Weights of a small transformer language model: untied embeddings.
Each number is 128 + 24 x the weight over its row's rms, rounded and kept within 0 to 255. Layers, rows and columns count from 0. Numbers have three digits each. The size before them is the row's rms in percent of the matrix's.

# layer 4 MLP gate, 576x224, rms 0.0476, rows 0-243, columns 56-111
103:153130155113141122157128159177123099133075142144080126143095120176126131142096153088151038133134105118127141118134081183141124127137170111135137146087138099129165153137
101:123098144152153136135153146137108095124135097094087130122088096161088142112164145126092122110132082134135145096121129132104132189145133136128118093138152172091124138165
094:122093143116096117136102148103088096123152143130177142111118143127110109082155118137101102112165146128103171090157147099180108141135138180154107145147128135089149092135
091:124162177098132136150131154118133133074109132096093141126148145131136164127132107163070099107118098148142099139124123127148128118076103135133119091134157134130135148159
098:137114132143117130139106115112123148138120105124137195133146123137125126145127111152115129148139117141102100079140143117149148146123152110095135117146088141169149144148
095:110165147104120101103114128101144173159099138135146100156085112100152139151117127172091151116063154127108132125113114120116125155131127088124141158155122138143116127114
094:161155063128142144169114141112110104111132148100124122132103105112151185114122125092135167123131104154162116097109118073120133114124139147107133117170129136115115158086
104:121121129116078161139156142133103171131128128111111133171130106111111140099092125119165079092096112098166112111117095096118120136115145113158126128081070106101142096159
103:120079099114154106120116114140139098086119140145123113113117108121135141157152138178142137167196068082125170103158123130118145109125131129159148129165132140173107170108
097:105130142113123118099162078113166136114114112144126109116138136129137148098124137148122122129099130122110116118101092130114124122111160104125072124148154144169177140150
097:116118140100097111149136158152127138129141154125090111134160168116106122144152120105115079086137120118148169133102115144097099130130132152204161144123139133120131127161
100:137149103104123122137127120122167108155145093101153153147116164109114159119128096188139094146142117138126130069120120118126140121173076128125143135154099183116157136139
105:156116155131166148122158130149104109119114131136111114121133145103140122124123160115144157092117138141109209186127113149123152102134121111148133124054115146139107069093
101:135119118079113156138165147138153149149156117125094109162141119116161134129176129115184123083154164131146176124132121124132167150112116100192147149128144090141106136116
095:146115141132099146129103144139117148131112149146085143143129140115147129111146103127151163088091101124085158121105135098100116117132119122160098113131105081128123120150
103:095092120117148141145119120092051157128114134133136137121104153136113124115142165183128109127152146122149151119133127140154150164107106162152140138110117139103138103089
091:145163123130113133116126141114120103115127138109112108147159147121175132086083130156110128150126132173134117149119168106119121104085196108128113110126104135148150101163
099:145163144175152147146103122110098168157168139138086102127140183109110146122152102174132110097139111109095095157127104107123099124118094148143165104130116117113175103111
099:128095112121113138153132135127093144172090045140078173145146147149142116106135149114125141150111146141137125101158148140131110097107091169130077158130125106107111144123
101:098088150160138097104133150103113133153173148140149135135147069133142129124119124141125122146098139103138119155126102132130143158125105129130129130125118190131126172109
105:119143092117160091126117139137125135176128180078121120129142110163088177165083103124106138119180126105097117153121136135127101099143147119144083112118159144148143163128
093:137126162111089090121121169105148149115114124132146105129171106132122134131174155163084113104138164126140116151152135107128119112124114152136118090153121118140138150111
098:147141126166138153156114136109104123137174131122090151140147134125102074144106108111176100130123082124160180136127151134107133136128135125131168097118098086145134100146
094:123142117126124124147161128140121076142139145136128123165113109132149102102124107148093120146138116120084134099071136125114115150123116140123104145148106110124139119097
097:164132125085095161134096157093136122168129113108116123124126154139104114118132148116179117119083109127183117097071143123135071136113163085148140112152097143134116100141
103:124057122080134108116138168111109140100087099137108141141128150095143106142137108127152124092116141087134113125171140170106081128161107101119130067115154146168140143114
098:081126158100137133142152127145134105131103153135099146153153146101121155133127154121151132067146082144111117082109135150148104112138114141152108104085107143145141124137
098:174139115114123121127153166146107120116104159117114178088134176089124137174160091154099098129126129123186095120138113119146136132142100160148139139150172154147102126097
100:111133130119087122137137156119137140093147127115118147110135163118141140121147149089152154075148139174126112114114155132084103180083177117166135132123147105113127120133
103:104132130138125168121120119157174114131123103160115171152112156170141171141109149119143166119089111098195107137110121135151067105113101115127154095084120128139106151145
092:168124095064098112107131116135180157094133142122135108128176097105156148089179150155158133124135133094131120118104098118155153114138097139128116109125093082137107131069
100:128128121101120151110142158149113172155104155158111146156114086132126139097161136111110125121128158139134085111143150143131153158125082125107140127115110106106108174142
098:085115111137116151155117116133110122125144120103133150136163114099123149125116148142111146119176142133166102098110073121150141113096117124129109143154152113133093149116
099:117128144091119178163110085158144164126088136104125124141127157144139108163108147083142092178153133127082148092098107092094134106135087150168120101095106127115154106140
097:122108153153081075157090128149130159154088139147117139153124147102135134149118096129167141090149164093101139107126146109115110151069131144119124151131128081080182156123
099:130170140120113119155137112097103105127155118132124084109090150150146079111147114128124115096140071126109131114122133118170125152127154138136173131099119145126156167111
100:111148159081127123109101105127115116155127096137089118135101098129107115099165127103120159116108154131174162152099139154100114103147131134156110152163178138086106158129
106:104108115137152124110162160150119145080115112123136110109122085128181098084164080140125129138143108100068142161132133097129106140142094161142120152109172147115146151117
095:129166189099069147129144154127092143108113138127090101113119085137146121124118116161157096121137118118127113158155100136076137132137117113171136105105106149063154137115
106:087154146110180146153139092162138147107173120153141126129130115127114103116138099145118149103083125109164110144147116153150106128159080154182124130120128113102104109091
093:115124133150117141144163122123121135141134161124173108104129144120133118162113106110135079119150141123119145138125129134167115096114102151152160104159128173110075125094
101:165176160161123177102114178145096150094173120171109139125147148105096125109161144136096160160127096109097172135130089174080131157125108115164106112123079132147163164156
100:176136155113117121125144118099155125141106080166111203107134139157116072143132137085149154133110107147103144119128138145101099125129103133126156144095118125156143142139
094:135139145097082153088144092134196142100124114121149126118191094119184137104143154119104140112093134130097159139130097153148126124097102148117109135093142127131117142094
103:111081125103068140147125082153075108125164152125116154156187106140104117123167081147116134118147116105137158155114113112144133113079140133173089137130117130131130112140
098:133119100148125107160130090141160108117116123124171109084122117126137124101126119138115136138157113150164106121167124160151165113121088160127138057081151109146153187122
105:123134132117123129117145142159085092137113164097088130099142115112120164145180088154108135141115142070160168111167112143117133139059126157141132123100110131114116142114
097:112160143109141139096179142148139098117095145170120160138157137118143141114166093117146137129123143155124105163075127139102135152119125174196120131099120117096150140147
097:071108149126125114138170147124169141112128169138116122106134095119145149121137089119146106117087100100122069109113087132160136135148128130102088130163155158140126135145
101:135125091133138101185139159137137163115111109139162154147154174117128154154126177136081086149109101151155119109159105110133118106093117117150134102137168104134121120131
096:169143144096119100151119150141121133137126151147106138126135119124123113124087117153107127125102093126143207120116092098166134183103092141152145136109091104158102127131
109:107124151147088105144149119169123116144139138108073123122079152110140098141166134152118163091141113107102100105082095153092118142081113141153170163146097093161137140129
095:116141174129152141113137114124145121080126144101150172136123108092159143142158121161104127113103116155132130126164139164085133181140091118131151104139129125134120147084
111:099105156108110085153117145156143146151142111124129172139147144118146128119113128133123149096133133115133125140122114097102117159071120166140140147169099139122129119116
106:154129133127147124163147123170112144058164104115153129073140076154167149142138143142142138127119140127145186121140103115113093145113119107144139136161162147110097156140
099:116128141122099100120169109159151165131152171101148131167115130150106084132106163125141114145132145092099134149089133102106139165138133132131134126103137171132130142093
103:145143157150115163144126146121087110118121134126107161109174079118123134189100128136144122131160092156115152134149127128073171110092145088143114168141107174188111154154
099:105146141115125131147126125115158108112134165143137165153132120114149121125176153138113147084114113073130137117114119155139116150150157171152146152155098132148132108115
092:163108166137119134165119150150082125126125122063109133162104106111148124205100075120104121107141156146138134117112112115107097128105117117135137167111199102096139136157
097:163113156162106132148118144179109111110085109141104106107099128104186136176119125166121170117122122139134152110134107188135147164134110100135118072148109108168122106090
094:143155121141093144107159146120117132167170156154125105154102145094138144117154137121141141131140100130159126142098109083182129168124123098138089141119122092152119102098
103:090136131116087138106156106120122138127172170108122104178113114157113162104131091135132147156135132096138110122105121127147136135142181128132119149151097180096133134129
096:138104137128109095146152091135095110116155150147105070119130119141135117202133124141145122134138128128138128127112126138130064090125117184121128134135103188110138119124
098:147154162168146116156180120174088134076105144123121129162122130141100115106146093110087127122150138134127169160128135128093134128133112116152137130136124160107111130095
090:137134146121133163137111125160125116090142131118075107157111123104126110137134143123131128154128091124124128117166131086154137163116078151170155084203110124108103120133
096:126140154153162144141146131171128115074132189159135111133096123092209150113137121137124088095106115137144081101091162120129114115149118107171151116134091151146136100094
094:081110148141060140086130081187135162079119136174141146173102141118123142101131136123090150109170122117127085155138150121115142143158100150109141135101125106103157135081
108:138123139190151157162157130136124104073117119115132165125103097120054110119133103139086136096144147115108137100127114149089104145119135131178165108105134153125113101150
101:090093125086105137117166136135142087138136154152073123099147113123128174093085126105080101110104127126094132114152110105109130151061133114138108129115115117154115100116
106:150161080130140124124098130121101140101113169171119113098123117169143126098111143149080111120161094115140142175091117101142096139119133135134130124126135115122127079146
096:129100135117091132091144105147180179160116089102125159130109095137138145137132131106164131160145133110109128135121095115139135105110141118115121152166128088153139133116
096:132095127111110160125111157194120137119128106158086104100135117101146148130119131121109121128175173098148140148146108116143133146105115114151142109114131175109151149112
102:143148158151095127113125090089136111109153133146108126123142110177138126156086143143111139153147088145078156142132090111114118160080149170155135103118154109125137098134
096:101134145167139119128106125149114059118134110110154163121151148115125132094105116103116154147170074120129166165123086134106093085114126125133126104120110148090149139129
103:133116152088147140106156137153139116169108125141114162137153127058135109104131133163145144114112132087159143082130134143053151127134138158137113120122127157125140126116
102:120132103093104095168125119126113127183107116110121167124127167081147148136146094106120130125121117154076093117142119128114132108120135117115128148103161103155120126133
108:129105156138131110142181099119121122139100123128125105157102096105122137128160141125150114122132138106119143139154132113081105148116144129132177150104168162155104166149
098:136118145133115161155157121133160126111124138128119153098139117138128150110087161118149122156106137122137158127130124192093137148093117146121152107090166129169187107103
101:128127111142093117105089158151171103148137106125149118123102140108102138149143141167128114139093099131131141132090155135113118104143148151190145154112178155110100129148
098:120123084133078137096134154125128122110117096114141158133155065082125142121152166114164145148177106109135149134148114128164120126139102113138086129096122201114136148124
100:133159145106132130148127118097163129111120120131130125180110117186111161109158135097137119072185146085121091114099139100127136147158140128110101113093143147131122166145
096:139110119123109129122128128137092115137121096148114119135135150153100132134108085147199113133096142128138191130161108114124171120129139173159142154139147160086129130120
104:126147148148084097138128156139156155117126152117090162117136102100158130118117123121144139165131144162170124113130130106111128117124146149134059105163107101148101119126
099:132114099090150097113094134118158082136085148151111148126184161074128146125101139099117123108106123118129163113136112098122125152091099115120153163104136125114088132132
105:121142098159054145192110129182130116097166119130090167167114122141074154104125135107175137151152080109131126110112129090128148136143115147117140126124131125164154127100
101:119132137134112066132128151124137117082167123122082111122189148099157126147134120152114117163136113078141175094148103147132186125130137110143103144137094138116158164105
104:106121134126118179148152156131112135109111129095133144135097124124162115125132137131117108143130127135103157105134147105133134133143125143181147151135123162125149146107
093:095119125099071130133107118172163133081182151119141155098108100120149126125152155132114151049107113118104095133153164124113098093139112150134078120113180159107109109101
106:153080134149153168120138119138119090105118182171089158141142128129174139145113172134089128098161145127143120163092092149143145140073151126139118114128166097129117089117
102:137085128139119114144170129145120119151134109128134135101103147112125169157133161117149179190144099131129138135098147138115145148104180149133131112127153106153153123123
103:116168143125156119132146120126130123078179140119105114113089092126131145115172142135110112117146101089095148146086117105098120156127159088140161109132134170160106121081
103:096122165140136163116167122119159146143147134131136127115077147092125146100167103134137151149106150111122145094108111141102123152116115087166127135150130132107151132094
097:147169110129103124110121129153086111184172134151130124134149091101136139102171134129117101097178167140147130120135116106098145178092123112153141108144131095134154061149
098:157139149129145114112157182171119100139138130087096111135092132162131085139134067134125093151096119124148136069084116114094172143098090147114155114166143092118153146125
108:112121170157136145153122122151094134066122126134112161135117158094135185128108129092132153075118154136109134112167145160165078114126132128150096126147146126151095116145
099:122165119124100150150126111120113081128122147146096170159115131171139095132144109105135154098140090136132149110114134124163118143146154127123130140101135073140115127126
097:096097162127091139096104177097125134148103186123106124129135151094173124099130171126099102107134102122106136106090122100074144134133133133139155102156162166152104117130
099:136115127138121143166131173166143147092157077139112099159147114122131153123130158126109109129112106104136118096145131089113137103149105177178166114133139134083100155132
101:137082113075120168163130143149091114151120132125137091129101156165126096149127124131119104125100115122128142145091140119141113162144111142138107107161105174100137126079
099:185099141145151147155170115153121129068138095126109154150123151133180120091080124105106111139112117092159069167135125127125141159082135142114110151133120135148128129126
102:107110134101119086119115121135128149137134132122107143139114148109082141097143114104149152086146108115135085156108098086107102146060129160146131107130131149109181150165
088:131111126118131134166151132115156066132104142089116158100126164132153127151131167151145087117125125119145127119104144122121144115105119107186140102121128125130188146144
105:154120158134167137118135156176139151146166116127134150134139147172117119110069109139132113173123154070116107133109084116124115135137111154151111107085132146134133150125
099:140128172113073085126156161138121135148159135081144098121129144113096123155156137174100118151148164083147152102088111094123169152124106131148114108138145157090108133158
105:107120172126137139108126108130110158135104128094131135093102124079146123148175179107119127108080145076094185127138119147127093111113144149174094134146083133131140091132
095:099129137079125170138116163126180134128112114156134097146144122103136105119084154136132130157137124145118122165081096130130155148103128097127150065107134091142161104130
102:127162127180155094145148123128127132136113109147113165111199152121142115091128123156150133137151082136151118117113047135113083166104141177143122133168152123113157116091
096:130123164124103166155135167165120171103096146115121141136123119118112153137080100120145151133135096118146152099149155136134122159124097140143127149142122156139108139163
101:104095151133127129127156125138176078139169148133111162130107124121186166134174114099128129119125108126155113099148105125090173131098088144122117142145131130120136100146
092:150153110110104142164091160137117089089147128168094102148154149111155149136169118148166091153124118158093144115077157072124107136105138148114122106142125091132128129139
108:112178091110122165121131098110101126125131134128063113119112115130107155088111131145134144092119112165147084117160087132107094139087104141152120169119111144138145162115
096:158118136119139160146115147153060133111127131157121112099097118129103145194141157160133115146090129118132186143151114143122115161145132122165128099134126111105102129102
096:122164149111145144120111104140122134126119166168122117109104110104164151116075117108119135115114115138133147121160106119116150171148107137116160099085136115179097140133
100:181143170119149135140162141131152144148103086106136128122135172129181159109132133109143114100085129144116116119114117136118127099146088122176114103120177127130155126151
106:145181149102110145123128132168103142147102084189110174118168151103118124091124145126133143138118116142110072136115120125145147133108158146159170144146157146089129156100
105:088111154084101135095168127164164095123128187114133082140143096188121095151128144087133115113120149121105122123137117081138116141100111124118120094080120114117129135133
086:114107132125117162139139146138114109140152126140143111126108140113111168129141080129137122140121135116074125095174118125134150121099153141154089099115138140138166112122
101:109083144147154116100134146152119096113122143110158129155146093097129125151143158162139165100136110098154135148090152128068132152101159176156148131124142173137121114139
099:110179139108123122128164158116131121145115136098160171113121111185105091134121130121151082128130146099133109143077125136117144147120098113132138147079118134149127119154
103:139157106121117168183158100160157159134161114153124155169130091139134135184155168119131180139139139159141149118107136112122137125145094144156131162132112138161119110111
095:127115168105135120201144144133114127147101112143117133095158126152121138147104143143150158094134091122160132163103102114105157154162110123111113077076144123137120085141
103:154121174109100106089114138135152096173139184149099144137158079137155143148122072109121086116116128101140100118127124152125073129157095136113124097151185182146112135117
096:119129152158119139136099132100138132137135136070120121144120181109131107156166117156146125140108106126146163148139087103151150098104163202124096064120086145141165132170
098:148150151115171129108108158137102124117082106129145154131151129120095119160137120119176084101134111080142168131140119130140101156156126166132100150176113136136126115146
099:151119141139120142128130144122128150105134131119105125135117089128107131129135147155105085142138145142105151085117139109133116154119115097130152135143131099115188134077
101:148141130145128165139123173134169121128138123155084123159121139096145126140104167083131092121136153119145170105118135127142119118128118119145140131137144094150147170143
099:130141126120137154150087132111138113161097150157135131108136145127110109119168094132150132099187169117165135082121143175086082142149160130141160105121139136158122179136
101:114146126125138189096129082124144165172110140104120129112140107178160133096110130130126087122117119134107131134105077154149119133141129085126135127126131177170121100091
100:180150157124105094121098102128138107151121140141104151137115130097111125137101130116109124188154110085088151146172077123106117147088122134124127119115144144125106125112
100:086112138090156123140129099127137121119138140144131143121106130122127139163116116091148123116159146109134093127143111157139162116144103132107128120104087109134126108159
097:181134105154129110148122101178132153141160119145102133143106152134142116124139119128166104135107127102124143111146144145112116161123105115120148144125129155143123106097
097:159128151156143162149160140137142131146112088162162170140080129153103141097168136148092107136148128096101123158104118129145130168109143099158111113169083119131133112123
097:132135134141105095128152119127157115110147148097102174151154110166144131116124175140114111102141132131107124146109095129122138176108104066127180133139104100155089105130
095:060101131164076146115084100173125123088140116150105154127174160150125124159146105108147115150141154133144116133086132132127146077117083105115141116112147078172114128076
094:108135169097125123159110143138129143112112154096126144135152098123093127150094169120112182143133121141085117103168165089094121127181115147142120077077126117147164139104
104:121130140091162082110119125093143124138119106143121147135116156110137148136130110162136116143104111081147106107099112163151113141120176165134129101131129161119148131125
104:111108146137126146166133104150117134081115128089140166128087083148185169123152104118120151128113129080094129107139108122114138134140128137149145119080152106124144148152
101:139099117150152155137150133164116142143144122114079159095118135111115105161104149108122148161139083092101169107100095111123114125105118128133149119144144133132122117159
097:123121124153157153144113107141101101136168178159140119108113121128106086166153184182141136108148149120153171118142095106114107134140128113146156121157146159132161132108
098:147143158127105084135094095139115108157128118164121169147098147149090135149161134099086123079108107142140170168099144153128107105130095132132126151150103142134141141148
108:103132124101111095102148135149152089102120133135115149130123141150134126116114126131114103119134114120162113150158141159101134174104098128107145141138086148115133111141
097:145148190095101131125153163104149060181155148148151124152098141111119106160125101162100129115113085127141118129116109108108154140123159084112130119171126149104131176166
095:139113120107177142155171124146154115113166095123158154131117151134104171174150137129107142148120081098155106149083068158106102177135155155130111119132175141088103139143
102:111112124131176165185088094147135149129146118119156121115151135124162155094106133121115084121106113157131120113084124131143100132119108134139104139131166160102162141150
109:087127127150117133142114134161126150123131136122121159156195138136127134087119135172067123094145104128123122137132126138152109149125096130155100106144159137134148147144
100:135118105137120124138118135115118106137143119188133118110155118147114140169139112096131149128149165083099154099115121130146132070102128155132111134151108127113131152097
101:170136176084119151148136138172077085131108085143089135123132120120118120136196104138137134146153108123143118074139128140094095116127148142129145173127121178177140158137
100:134117096150074116134145109175164108133101110142120136152123103073133151146154109120117138099128158148111128150132138109145118128094129085129115087164121132130159149084
098:131116113124146112136133120138124100158093148132130132110094123140142152165135138097135142139129131142084145098128160120134103173144124126129127117098100114124132150164
103:187109156105133153148128131162112097094174127189107125146173121159128126148140119095086139098103156125129179130106176101126140132106144119147130167163137176132155177123
096:112131138105118124126167154116110126111110142133160162137156105153150127099121117098137100160151097099130149117122093091096093115100163129114143114147122120089093109092
101:165134148105139150149130135169126126165136152124121073131119121158111171167147105088117106121141118112129100114115155136130075153148127114139142096120163138114137140085
099:105153145127132134164142172148118077115131143115109153119111139141122056134154178144155100114113130129111119154136122158069127095160129153162124133125128118108126103095
117:104107121126108138155129117137145159120109145137139094109085148151136126169170133135144156105140124113129137091098113092103094140123145136161125140160114147114118119097
094:134097129143093101151126128130088077146110085143109155081165171127129139115087111110149154134125130127116104103125125105088117122118127145121113098155170116152108145155
116:123143133074070131136132116112092110069123160114126154140134139145117153167101091151124111148125115084123123132138100119141139146097131120130093140145147156129149178152
100:119142099123101118139144181152138094157100152137105139097126176145125105157165139153102114125102126136089080147146075127148132124067141149179152137124126105154111135144
097:165143140123097095119073144149089174140143126161103140175122129088129109097153145134137125123127138093132126121145095103135087143122135123111113105152131128135117136101
099:101139175108127110110123116105094134111069140140104127164165121120133145133100103141136088153139104134134159155077135116133124146115145178153151124164100138080146115108
098:151130141092043118160138130103122164097107119157114156138119132121149103139132128138169072135144107099113129131173131109115110149168123114163138142144100152075143117150
100:134142142115111088129123114142140111097092129128130167105140072177121122130133175164126123134128144087097131103114096139122122163128097102131133141160100149115093114079
100:138134144099122107124129141153092088091137128105085137123093093161108129187133141092147134126139167127131130122142150088065064133145163131113181134114115126107137080121
096:119119113084105164108134114102127164154134146148113125122122092164105159149136121131133135153115069117098162160132062112144104168126082171105122160154126135165073096149
094:115099120106114134127176130131136152113082129108120096135145114120114197147149151129196118123151118137110163143114119148132106176151131171157087114135151144154107145128
095:066121097074140113154117127138101092134127134100113152172171094150133177157146153123122101165143106092142170107076125135123130155120051127163107077088103092111141143095
100:149100145117088162136100124145103132095101126127089147143162108092109104153131132096115114103135164122161123058142130091139143103118090103101108131134073081119137124100
099:119169117139132131105177127136135057118139154114102197138178139107158127117132105119137113123113137152145166102188132174140133103114104152147116133154136157115159159088
092:119148094106135143144125110155176117148140124196119147152139089055139081145113098182152120124106041176140121110118122162143179102148144148110128084163139146128152144107
106:137136165157147109096148138119132142143107106122112094130134139142111101127121147130120082089119130080143121140157135164139103143097133194124111152134132147112148140109
100:178101107098128105135150159134093088115166118174075154130131111160166147165092121124107147155118088097147152121146142163122094120117123104125181172124124147123145122085
100:132139138081083132130151163099107159136126143142128149164118128143106119151107108176148105138167123154144136198140086115139147147101143150150163158146133112158156144147
095:053097123131127091166128124159102138120140093114097143123154130109127128128114086105165131127159133130137136129067130118109111132138125149124076104171143122127115111131
101:133101108121131104106146089116135133139091170111095128110140155124131140182151121091131108120104118130123168133098098127139121095102095160137103120098142180134168156094
106:104121085086124100157108170158105111136112120115098131117159145130133142124128169150193123116145092129111135130190127153105125170167129096156143131155149146097141124114
098:116140173100144099151087099164091104137095128108092120142115098172101151136141175125155110105183113117127120134150133119110151133139134138102145159115130143098145157125
096:148124149110136132122103118139100161099132151143077142135137115116115179134107096126133155128127148161103121103110131141138120183123153106131155114164129152102114149087
098:139120099154137112155105127127143094136168142116117132140138095131134111143159112140152191151124156117134144084151109099154087157137134131129124130162107143174096141130
090:148128136115150118179125161163143129106099140126117172119136125130119125149143144112129111079135139092121105119131161169145131119105138162135123160119102155115113134143
101:114101153094146168084169101117110167161144148136097143154110125160134091139150114127129121113142122125096138131146121104096143115093135101137163131114134144100171119130
099:125158172115106131146147127144110141097127079131081170176196115139154156121081141127113145095128126137124123095118123085117144133149131128100120158109143147110174097130
097:102154147144128114121183122117112113119121157144109109129103116142144118091136119128154091079126140105150141147131089129112128164109144123130167092104149128138157108096
102:145160128096165139171135155154093086131167108139112134092120136152121132124139124123125191123142118135127133147112126139107080170122117162163105128180152141126148164178
102:126157145111146129146125100140130139177138113110126123115175183166123137118118081090129123113122078117103127145126091142096134097142143112143151169162118162104157130087
102:133111135110098145150122182115143150113120112142191158137153146165139101135134150140124132116116123168148116127112109153129136178094130119154151109161088134110133177163
102:100122104131113117094139137194140137169135118125137152101176096138174129181141143137153129121104122142128137124151168122110129125129087139187151130108147174140153118112
096:099126170103128158145109102129148076140123161111109106144102128142116123116148125110132087111132155152112145143126124142107120114114101107121134145148118105127130125104
101:123156099143125140145142132160159155175068160097121113111101158109170150142145157094106144129104105126156118133176119127123121133152181146150104090133131116131166139132
103:110154151121114133124132111152123137172151106175092116125109141129123127095072145097118115091123160119132106097137102125146118147087091075152135152101113140132117155104
112:152132134108173153176132154149114152138141131147106110136110129147105087098157146121138136110147108122131121169108076127092116122126099162161128091106101100154154154144
106:120102118168120128146086157129161152152106091131115155150131167105150140159161144154135168138116136153090105136145152105126114107113110141188169114169132134079138101100
097:147101153120105088126159187121159133162143090140118131158156116134156136107119132121142095114150152098111143139126171079153169112096114134147105102158121151105161119110
105:160134137113121141112105137154120149143109115143128143109128111115106105146161112134138102101147149074118113111127143156118124120103126109128100148130161155139102099143
108:140107167156122112130112163097102101138115131141120198155119138141148139121124083163108169131135126110156147126088127158087118119104106129140093140125151097132105085166
102:124099096108147110105122144152151155152129160088092082168130143103150124107162141128173129108103101099123132140126108106087117120119089096164144156156129140119164166132
104:153144115145133116107142141150136097140144129169112098136103092109145137116167157149139105138126084096116167121152111172143171106116142130166127120110099132148155117139
099:166086114100127129159130193151091135121163105183134138157087109111129132119145112125175072094110136122103143105113130113105107143150108107160192129138106159110085151113
099:086115183098085137191156151130124112129119117102113131110120134122131100115102149137133134100115081140106127113105120164166149136113137157159086140141151148186157152086
093:130062081123095161107140087103124117133184163150135113167140130148117139124148162128133143128137127113113154107124135132114126099127129112151132122105145144105131168118
103:077137146146190126122147111149153117141164114108154107124080090140128135127149117142106113120110157088160118077093116094148153154104173114151127098148119116125131114104
094:145092176132137122119091154119151118135110144158138161123117087084149115132096132121125099080112157148136136143134128135102143156112105117136134135162134098179146100150
095:119155126105111111132105135178151088110155158103125139145146134149200133145151158146090139139103137103111123092092158086189079153125148119120139186133118149119130105138
093:121090133128124113136101107140142125120111143111107127106125103162119139161099124110133101094120137106093114119127129144177119112156140130101117084146151127097166168116
097:127091148112132140096114146090131134102124131121137157068128157147116128109178107144116135131128116152103141096114123169164093173141119127144116119095152150128100122126
099:138089140171138104136136173157124119142124126156107169147128152138118099111097122116078122112146146145148110159129095092155175142108145134144107134131112152101135142151
099:146132110135131117134118143143118148096103115111099131169111124123097176114175145135135102126129165127147147149154163124062094128129142100155128081125149129081147159119
100:131138125098103131141099155144093144178113101146133139099174115116175139124121086125133122129144069107116130090162115108159131148079112155116052118158083124135145146128
107:126111151134130120166135098139136085136120105131137123107112115094099164134166146104094160121096120156144100136100134116137107104137110135136137105149142112123135166073
100:125151156131140174132101107151160120180080118140122113150136140150118147159092095110110136109097101178152126128096132093151140128116165152141091145158140172147118132163
093:068105127187130087123122171118109124112135155113113128130169111084129115161127144122071163111092155080120135109125102146102140111140164120129112111125136159125114101139
100:127161150153110118100119155164138129155135143123111093121133143137114114102123148118128143163086133124112120101145098068140146130112065140129163107104144169111114154092
108:159140105149099093094148124140139179122106096104117142106107134155125085139130091155144101108126149085134160134112149129112179144101134121141088141145110161139120137091
099:131112128139097133108143124198107101138103132143148184159112122105122130129133131123152121147120164143148133118145157098097137136141093093112152123120132161138137193100
106:166098155147127114165124134143106109179092117100165178122109133131128106139124117162125108116155144111138153133125092102144088131148144076136152130146137154126163132143
108:103111143164142120173132124135114149092180098100110143148115166124152096154119125125113124086146088106115141084166103108136114119133103181123106122120107138095114074110
110:117151122146127097139116149146137124132111071135109142163107123105111114115111148172161117125124126130147103117172088143129099167108144177142124129143105131147154138144
099:145147135156132110140092098105187115142135125153144125131112127144105116177111121125079144133156142128086123126140116122106122085120140109132113109155160157113148165098
104:138133138127105107100110142128163096124103129108089166144142061123133125118117136091147083120157176120106128127142128141099116120114150113137118096128124098096158100156
096:101125116159121107098130132121146101105135135110144158146142097106113115109165135115134141099158120161116096106139155162083139175136117123162135112132082120128157147161
100:130111125127151098160116153149152114131140085142120115146097127104100121152180121159132107095122093106154151124123103123130078131140144125179119146147161137171130173136
094:142151110147126103134113140120087109121110140105111135092133172120134119154067143146079130119109146083130111120143116146125094114101102117133084113131126084127106144143
092:093154115161074143131142102136141123079100155152109115151128082169109111152113146115126115096152092098097152117087131129111126133156156179117109109051098158086094153145
097:124132108161107089122123103123131117094162144099100139130094113122176123122121139125089145142116098089156122143104124111114163180131093132137158168111100136162140138118
097:092122143089100136139158137099128121121064147149135135126201117114148151094134173131114119129106130076129162091115098147126112090133126092141109132144153147116100160120
101:166130147153176074105113182122125110116111100120111117129137167088147104110107128161116145139090108144097137148134114107119123105060141107189147132123139168143121121149
096:158120159164107149134082155128191102140131135141119109144148119095120143129102121154170108125129102123133146128112126158131098105134107101150142094108122143115106148114
100:120184106154123136140126147095191116108129191181099164135098129149149203099134099178162156124138119126102122128127143114142118159103129156110101094124165150141126144128
100:069149124162131082120161152156113134114172135154107095115134132169152097122133117154130120110111125122111140150133104137159114158109147136146147167133110143116140132111
103:148136160163133139145141094117125147122170104134093150105142097162125134157092180123114100145065140127139158122121143114081111131082148162174144131152178112107097203126
102:087144149161126173162106140099122163144097144133137128141119152139106157188139134129112118160157165152149158110108142130102059120111120201142101109104107141145097148139
103:173163171104142123120101127167076150126146119151126147090114139147191144135100122101140111109105107122144142154159092105106119104142112120154123134096113161118114132157
101:133089127139121105129120148110092141086126122111115168134164132131164176107137130143124116117121116146086109124152099101136098105134122159152133115111126123122147169114
099:102096089116176132115134085112164092101102134125115116130131114143183160080137121148156127119149143134139115142137137096136127112122122114147142118148111144113152169113
101:100152123105087121146124151138129087177136109188134139117132161121121103107120129108073151098112147110171130116097131114140095117119105103157118092137111130107077125110
100:144125134142097128174088116127144112145114140122134114112138154091107141133117166133091119113154121148128114139123127133125121133123158127126125100135104145115111132097
099:154105173155152141104124136133113096111174102142124100102138153110117114092148137137087164129144126110086149150140125107129082136098143137152144107115112112149173102120
102:179137130102158130178145108128096120118174144112120115134115138161125185161132160133126127125122098155115168143084117098164143163074143186154118137144082111117115147136
104:132113129112133178114190142165114126105106101153113126089075158115124143136124130125144148086132158097144125142134082118092142168136087149152106107097126152109129159119
105:110151139136142106124132087143155108142151083142076173111156130124134136119100111115131143154102120145133122174150121089129100184106169124112122136094142148138135115119
092:143130086164147130112140122116135096112088145140118130171135109190109087103148177090109142132133126098146136096130104167105166132138141147153146138083119101118122122123
091:118146105123166089099143157144116112111085079157093138146124119134080129153100136174110098141123128129076104147141112108107155148137115096122136128121148155108135135107
098:123135158099118111153156162126164109096109153149128133159144106138137117126140119094136111090119176104168169081127131121150114128136133131124134137119121129110159125127
091:141117169133128154127116083117121117159113120144118113143162113100153127124104124118128179111131137101106163091107172115143159117128131119099127154088122092096169098115
109:158120127136119146107161101171157086155154087115106122092169108088118142098150156140093158140097127148084099123113095109095118124132182142137169133113118143124159128105
102:115128152133119111120152155125140155135098117115147130154151115124128165124127114133166109174160076122143170157154119128080144116136175132160142100067136131115165137153